Weights of a small transformer language model.
Architecture: LayerNorm before each block, learned positions, no biases in attention or MLP, tied embeddings.
Each number is 128 + 32 x the weight over its row's rms, rounded and kept within 0 to 255. Layers, rows and columns count from 0. Numbers have three digits each. The size before them is the row's rms in percent of the matrix's.

# layer 2 attention key, 320x320, rms 0.102, rows 17-57, columns 160-319
098:130122154121121123076108145174178220102166132114104130134147076144127177156125136144098102146142085114161137130172150100097141105146168149092153104100132123211201080136120155124136129115153082136145100150151152174116156125127104118103201044112113170149119114185100136133108135148095129163112109157149111175102160134129060101163127158108118047152122169164125108161101104196140071073105120144099169130176128139127074128153173120111105133171168110121122152100125126109096143065174128
098:132101102162112118112097131110143130161160082138171107177138166172122145134123145068145067113112083089188167126177208086153089134136138113123100156131130097099092111106130073172117143139172166144134156112138159137153110104115118127105097110149126079116074144137169141169133110164114096119159081129142143187133144120068096145118094067084155152150156130150094150146077135177137146072105146165139088146125160139180142087132192183091129160083096125140103124126150119169106078124165123
101:097080170152123107176102110119151111113133097135100109103138115103118142109156114108127090151130129118181157134165145124127144107114128056142142150196106123168092193107122097103090139121111106089174095060165134114162070128128161115076170084133152145119150141136157127077194137142144106048093087107130164172095135103101175196123146119130128128101125166142092124115097154080159136089163182143111104129148101157097101076148182088102188157146089096187060164134127080155123122115143107
103:145057176185135072144079109114146107166160154126179185079093106119124149142121144104136166216122168118095143151168155155119122138118143138115139135111130161141130175134124133178097169165092118100109096102112210119138071130085150102179200094101173159123145154214070125169141102115097107163114126091125118172115122082096172056121074115131121086087132158150155119095170131161092150094169107136189132114144132097161107108196117068123100185149171196153069125102157142154100141024104073
107:162135081091196137180106124197104146173155165103127113164123137162142160146202163148161072111048157076125162088141122126142160169151157110073131118104115189150111148125158098151123116139121102154121070126203178158122142123126093162120097104130147063101064137149147129108145135132126080145141183149100116116139095179113144104096119134132117154117195135163154108076115137106157162140071118090112145129175153110167147161141151096156055155146132077089160109099080220139116116134141141
108:159130166097138112129131107106151148109091082078078172137114059132101126107130129209166159159139129126149097095174120093159123110140122155107132131142077124119167129136171130196164106109127103148100139101156123164189075098146107166141073156120153127170139104147137104182172152173129107130099160101138109149089139120102168130122115151159158070176144147189100203139111154086110138108151172127105102099120173093182148145134107174136188165128168119116097085123108124138143102146080183
102:129169062147108135135116083103129113129119123110084080082109124148158113135152105078109118122120110164083178125119092148142115171134077136134125093098126128160193136103190160143132086167125106123163198172134113148150136143024173161112163203115108159171146182140092130121127111129115119171110152161106049148106070183097129101113164075089128119110156115164109109117104144136125136109147083092134179071118176077077147105147126099100119142172085147126185143120112147086117159152145090
094:103155137096100084093097139156132146140082124131129116118131089103066164174153123132149149134104080135137114128154179101182165156119110208114051163124078148162110091142089140191138114126178167114165124141140132106167154120155132105119098136150128162114129107128143163194064150135149091148064133097105122125131177143137152143187137188149156157057133124095158080109172148102126062059130117147132064138192109151128103166152127132173128153120118146170117159048121190177139120143138067
108:173094107065136140127142179176151134167099190146138119105177062110132119118124134157111128154110159150185120163142130125090154149137142100150069157062101134066164152085117127142117136172111166096151157128156128145163128117159151133156125126071108106185147158157179109128153110149095088117137145128141158095121161149133140098101147112133124165099161156134103143173110104087144081103116097137117184135163179129079103119120165128118148140140108138114110151132076134233119118133095116
104:153184103114099123119127083097103195176206156130140091072130105101097145183094124156153067103109144100157089130162112141156116132136084122163124113163138152105162124202136148123119119145154124118115156190109170105089116113125137095067115121197089125108147152099165138090101147081176113108167123151100123176126145136097129124108090130177108099116085097191171048157146135107174144194147134116133139073143115064191106171099108119141061064146081098114123125156138117192120125145151103
100:130148133102135161176143212114111151139134202188139144086100054150119088086139174161151066115199129161085103154123097082083172164146115113137183154081112127199170123123190151152135158119124146129161095118173164183112146127122104128128099137176120115160142115153069132143105097146161053104139107152131120117122050113130163161165129120080176151140171145146086110103124150056124146122153064108077070141160144126126183128104150194127111167102094190135099073118086141107121133084173108
112:115118141127123082143142105147172129134161084192143159085132175146117128148114126175125149061124102114110133116114133116115099101140165078216115139170175083104085126093181107096095122127025089104145086164152085147126137161096108114121121137098129100125145172134110189115172099105121189104133111173106177121131111130094139164164116154135092098109076122145156139052116140117131144162136146141201081179108093160133188087103202141078145143097122152044100102148156170169117110148165142
098:087167179106154111143088190107061087160146147156196117150125082134079113107181162120094119175120136065113164127153165173148079135090151170179074108128179104141161140134104108119119130121126105127144102147115142136143153131174130128125130137129124129112119102158142138101112115170127107161158165125096190098155097121117144101093116101195157153100153121128131142111179173110136136086122136145092135171110136083102083108093126081136125061094192080131119100081179098101151125111126122
097:143150132116070098130121135066105103128118156106134162158141150117145130144073184081100169132204124117138136121137087163126165179153082155097127124174170112107099099108093158135035144118094179164127144132129090117092107182130098119110141142143087117124118146153192153129117091125190129105107139152163044162163101146084083112181074136117160150147094134095126137121077123079143044132137127136114079136188108188122131108121160158158120144097150149176124107188097134128118035154138108
101:112120110097130083081089164064140140109133152147115095095129146132164157157142128189099089127110100110114147216092150143118110113141143112108118093158160097130164152143173132098055148107090090155170119076107132146088185167129169139107135093130146135112133161128139154150139159155133127161104111138138136160162117175109125162098133125070104144114143105133114078168117133139111143132113115152195159146186070168152096123113107052142167105109150156114107128120106135137106186097168167
103:115139196137139132123119166142155144069151109103101201139102132139121105055166133154152119131140120147101191144160163101075145143146140115149100101093142092159149132125088154113149147126129085102129159136131124134109145089157134124138135128138141145175127069135154160153102132131141148150112176163103103122152115129133131104065129196122099113127181127119118172142158165206113062108105088081083112108122156109166148130074152142203104080175123128133158176127108178129113151098094156
106:106174154094106118090133132105161102164055168144124149079148074113126117132108149112133100133131105148103142120170171157207147122129177061134121218118083158206112162149118131170150109149127163141187105160131137027126100039186074138184118129124118133085147105108154137156099112119149115144126181134130134125172083075116093154170123085097115100124150110102145141167101130149152182108136113144116093125081174149177061115072121173185159102114156158154118117127148105137144087136164150
112:137148141169089171160140146115097147111105130124067152161132108103133130093138120188134163150126145147152121156065080133159125139138134153141120101167150097143065084126089128239155182138165180104156169107156119119155123129196088127151178163128117132052090134110109197149108106134129096137127115074151090116191126152132144162143091143145155131152168161124133105154141095124065070127108157147138120134184101150123160125118164182156126106119124087106124075131145167122109107133121134
101:141125126075112143137110123152102175151120150123142119167139102137138107157134190149149123146173115038115137100173165116152120174128160150064115157111082140168087100147126089122167125159113016141131163031143056209071148100114116146136093115120071080145114156063111141103130069128138171119061152115105132168136101114203186144162100148148110148189179133149236122151130216087138128105123113072117128151112090125154104139071174163181178068108126093166142127053126123191144124128149125
104:170203064091153149146058228144061084142126125198097114050127082134137069106141090174117138128097115117130137109178090123053100170106141094086145095087119098168098121134157094105164148159177070140106110116107103081108163131112144181074153072085143126117124119090132121113106084132161087108191160179162098119104130117154143084092107147086101117107107101112113119152099088120133097116062092168151090108140170127099077092095117109158164176101124104183100116114176114106119115131147176
114:163095153113169203097098158120186060091078115123173128146149116140170116171200120187156102133091145122148170066138175152133162153145153150102104121054096101125108117122137150118147175146172104110144133073103156156083146153116128133138114142136187084128106133140083149050101130157145088136057130146084090131059138121139139091112085086206185206134161113137119144147073163116142128122089103109142141085129177090172117105156163095130128132114079100144101126100071080178128178126089091
097:142149135124136128163164185114165075163127105166191079039160072097157141121143123154098166210160120106160125151110184110141103180097120138087124124132131069165107106097154133121061093078097148117138088084132153158079147111132120095144136125120160111071132119109161162164122151170124142149162117102112113174169080085085143157154116085133139115069124129142154146079146092152134130124168039097155164150083111173091057111094164095195208169164064140111057106108157105146186143140123152
097:133147177101123082136089142096083137081146067178162161125101119125139191130161134148143117119088179195123127088125080124146102155114166166161202147124123089134144117109158142114181121179119123146114158122125147118113081154169142116183162090081076150138110203083140146150077154099157116094103154138143157175110096120132065131094138125186150058199115125171182149144083163067209169144134132088172154134067165114108159121146180196084104127105085147108140116147144135120184082148169106
098:175167154139104167137140150092170101070205105144154173151183144138127114197136156089133125128134159101147126127145177119160109116140140126128151135179128111156119139042125158166137095169151160142132158151147159062141090149160156122082101163125176178107119147150133138172146115104044146101150190073137061197056138096183100112141134106060083097071160100155117108131141131087073169120115121149103166131170104076147126108134172166112117128156130123116170083139135155132153119095174065
096:063110145091151138147157117093161141063160085113113183126154132148141127108137108162126098140168140130116134063084121118174112123130104119120151128151188103097143032131167168130133081136152092100153174114166161117097097130119132155124171157149095158137115078133116142081189120105137154116091104151110139073117105118188159134155100152114157178118148104114111109103152201102112097124129144123137138164147130145171146066163028131097120088190083135106123145128179120101167142110103107
102:138141181148207108137080146197142135189149091090161165098148126170159145179086132099144116137142122087065101132148154114163116144123155136146060137097124111128095119141068147099138112104118105152169084132065125128154101116109120114111121147051117116108154135177223114181115105106098135139111138051119136098135155168159122132150154163114163123106099089117119105091116125131116109217131150111131173144128160142098197111146122133118138076132089145091189072148165122124146182115131137
101:094136153151121106117175103159093142078136171093134086130130167101160154155184148075106084117088134152141204085107152095135082107069120122130162145100157179099142113100127143145173126147158073151110110121151100135139088150134102113127122176149158174144139107087135127115157124106064159086118115143164147110157138104098175149100148123114145116080045135072108109100118094104152150158187083197104112149133104107145136128210106150114112164194147133107156048127186168086081106155138138
105:125081104080125120151136186135116128158120118083090124079145108130119113117133171144156147166186153120078164165121137125180117127145156128122148125139119120157139168122125122110154102140129113118083119166155130117156145158211136154092119077100123118086155117110071161092091151159156137070133070117205114187133115101186135133108132063094093168107218151167076182148152120114140110093184089155151159134068124131149140156109122146164137130141137124109116187147211056079122091131130155
103:184157143111097111094076076174100115160093066158171119071118126142160150139139162138157097119096130137152110099124100126113100086096149126103122124125144151104153121182189160141119154099107113203151129102152160121118112171156042108188106113153075086141115150106141109145177094145108197112148147133143170138144163096144154144085146062119107094098177146110152188156134142097121136091100109112167134139143137096093073148158108125123162179086150083200097215092091185155169085146108128
105:166109190113132089163093108124155125096135147094082136118135144136136138084014101169158113125114144131137108112134078168176161106093132092086139123164151168089134078059151143121142164130196102140120129147130132093154100163103144125160130123134158107188146215169068152071115159162103140084149138105115127128144134120145205057135140113138097200194151126120099121151141111107128166155076172124123095171083141098174106137095149104122124127140151132089113090069120206110119132115147074
108:136078154148120175119065065071098122179165115100101121133106229145089123137088130094105127104116115100151077131123112097130133087093123190106115110157164116136114097179133193084074148117106153164047094112105146122152173170176143148149085149107136069130093107063159129125097119101116210091153107128111172139117088131169144150124059080142035098127126163114172120121103113206142110102185146123180111126140113142183156146175112118143171086195015109161107148188181166146131137153148148
100:120145124155155168089153109100097061118154163122152108088084085140155096148178191185186156107136149159073151051100093092094071110103135168172093124081110142148118147129122094076205140169110122139224139073093104202140135111102129103140121143122126117071142120106138097067133090144171145081207180169148180155151117115112082123132107164145150094152134145160147158173124126100209087156130128105190123133107105118128068115209106127146141099108159127090147182139094116155126072067116078
098:123092131157127140135124101103067181107088074127166159141163138210158120130117172117131107108145133072117182112106151092105120185054147143091147148121121140115127056150062075084109129075118092127203157155143162135111154134126142160123189166158124092102149150099145143117114130168158129171105144120189114113122146059159168158132082087159141095074189168201145197095051078137118137101045161132105139180191125182140073135134136083105127128120106111121088155189139145149115088120125117
098:108108231087153123116156100104131203089122081129139073139088121084110100111136126184128078174087137170099128133155107133078183148176153074122152107107136045120119111156092073100105089178160108084166123144138183110091076111126156151128179090143157092159131118214092122136192086126127107107178128140134093105146169142147088133119105084166091123123067168114105153166106091109154175098119080049124094152127121134137115121094154141109117093147104159140151196169160143118130148175157101
108:115184152162142037093168107157124131193144084104088183154148114104070128115139153127153138149137136130129093092154110144155159119113155158155165117097146134117176141075074119080125076153119127136134148139141162156125127151163128149121094099154135120190117120135125128134158040085077143150174125117103167169129105176148143116109124121106148107144176120139124155134141163086147145139162096108137073078091189138105051115101074189124141085099178115122127094135079095070118113094123076
105:103152123081123175117138125170216120120156170082097110132103143146164117087158123160138136157124144098144083205184138117085191135154154107144128076114153094138122194042139123132166077146116150167118111110082129114095129134207125092064127158117097102124094134106017117116126064128094168036156147086120122155107140151108150128117131096109117102128105083130125152171143089113075107087128126133102130180133132081143111128167168133143153143173213138080141143082195139158131084117157085
101:112098108118195139119119063113132132115103154162155100056121100165109133140133143206106148202107163177022134075128102113144095135139140084095140087120140167144116111111109152124111128135078135146189100102167124143124161114164165091122166112118072124153105146124130111096083144115134138136124131150143189198139070183170165148136141104132192115112096123178137200159111168121143127120149100132158125119135195090110100136061183157162194163103161093180150129134087103110116086141134145
102:152099096131144102152038140191129128135120110168116169117090080112147197157070169063120070085186095165202142185104147070161094140169118079114154122156151106112112153142169098082124130121092152107123118111123105077140131138134162102095134092141181109138140186138123107116137150148167109098162094128140147161136126122109165150136103175105120137102092082085185135119130155141128173183114105047136150176083102106126108102118121129145154141186104097102148164101082153134109058156171128
104:142154108128138120157138112130104117138160136116146082052104113127123224163150109143094158060172153122089168137111081086081178107121131122131107158106122122114164101192137162136064099121157084110113151119186181119190163114124114113115181126164151129159144130105104070128082115192084121122163099097115139104143156118143096172046133066160187083130150048119125200118108153144116109151096145084233168130096167086110179095194159105130162146143134158130158210059060155125159211174157113
103:155163116160133146140152094233150103166184078083053149149102104118070120124141067135129072122151076094163160155185161105154100145125120150074187143131151122108076108142116102135128123128105099118098086101160157125097139104126193089138135166148118125130167218094130189095102131081131139138099174156108020108164163064120084102117115096098094177120093097173087087085120109182131184143072118138080105139133128133093102141147058119102093115107176138089175067121172089081127128104098151
102:101121164101129063204118180141133088101125155161144150099114097105202123045148139121116150126115129151106148104096081079105150138149152174135087117117079170159216154091137134092159144124156067122127137119091152127095127168154109115077088104160116114115108128130151088080123216099117116159117155081161109103117096140222135152105127066166139187096127160081150086170132156128170191125142118125119133138175083086177156112184124135135133104116125070155211128023138066065115161133122143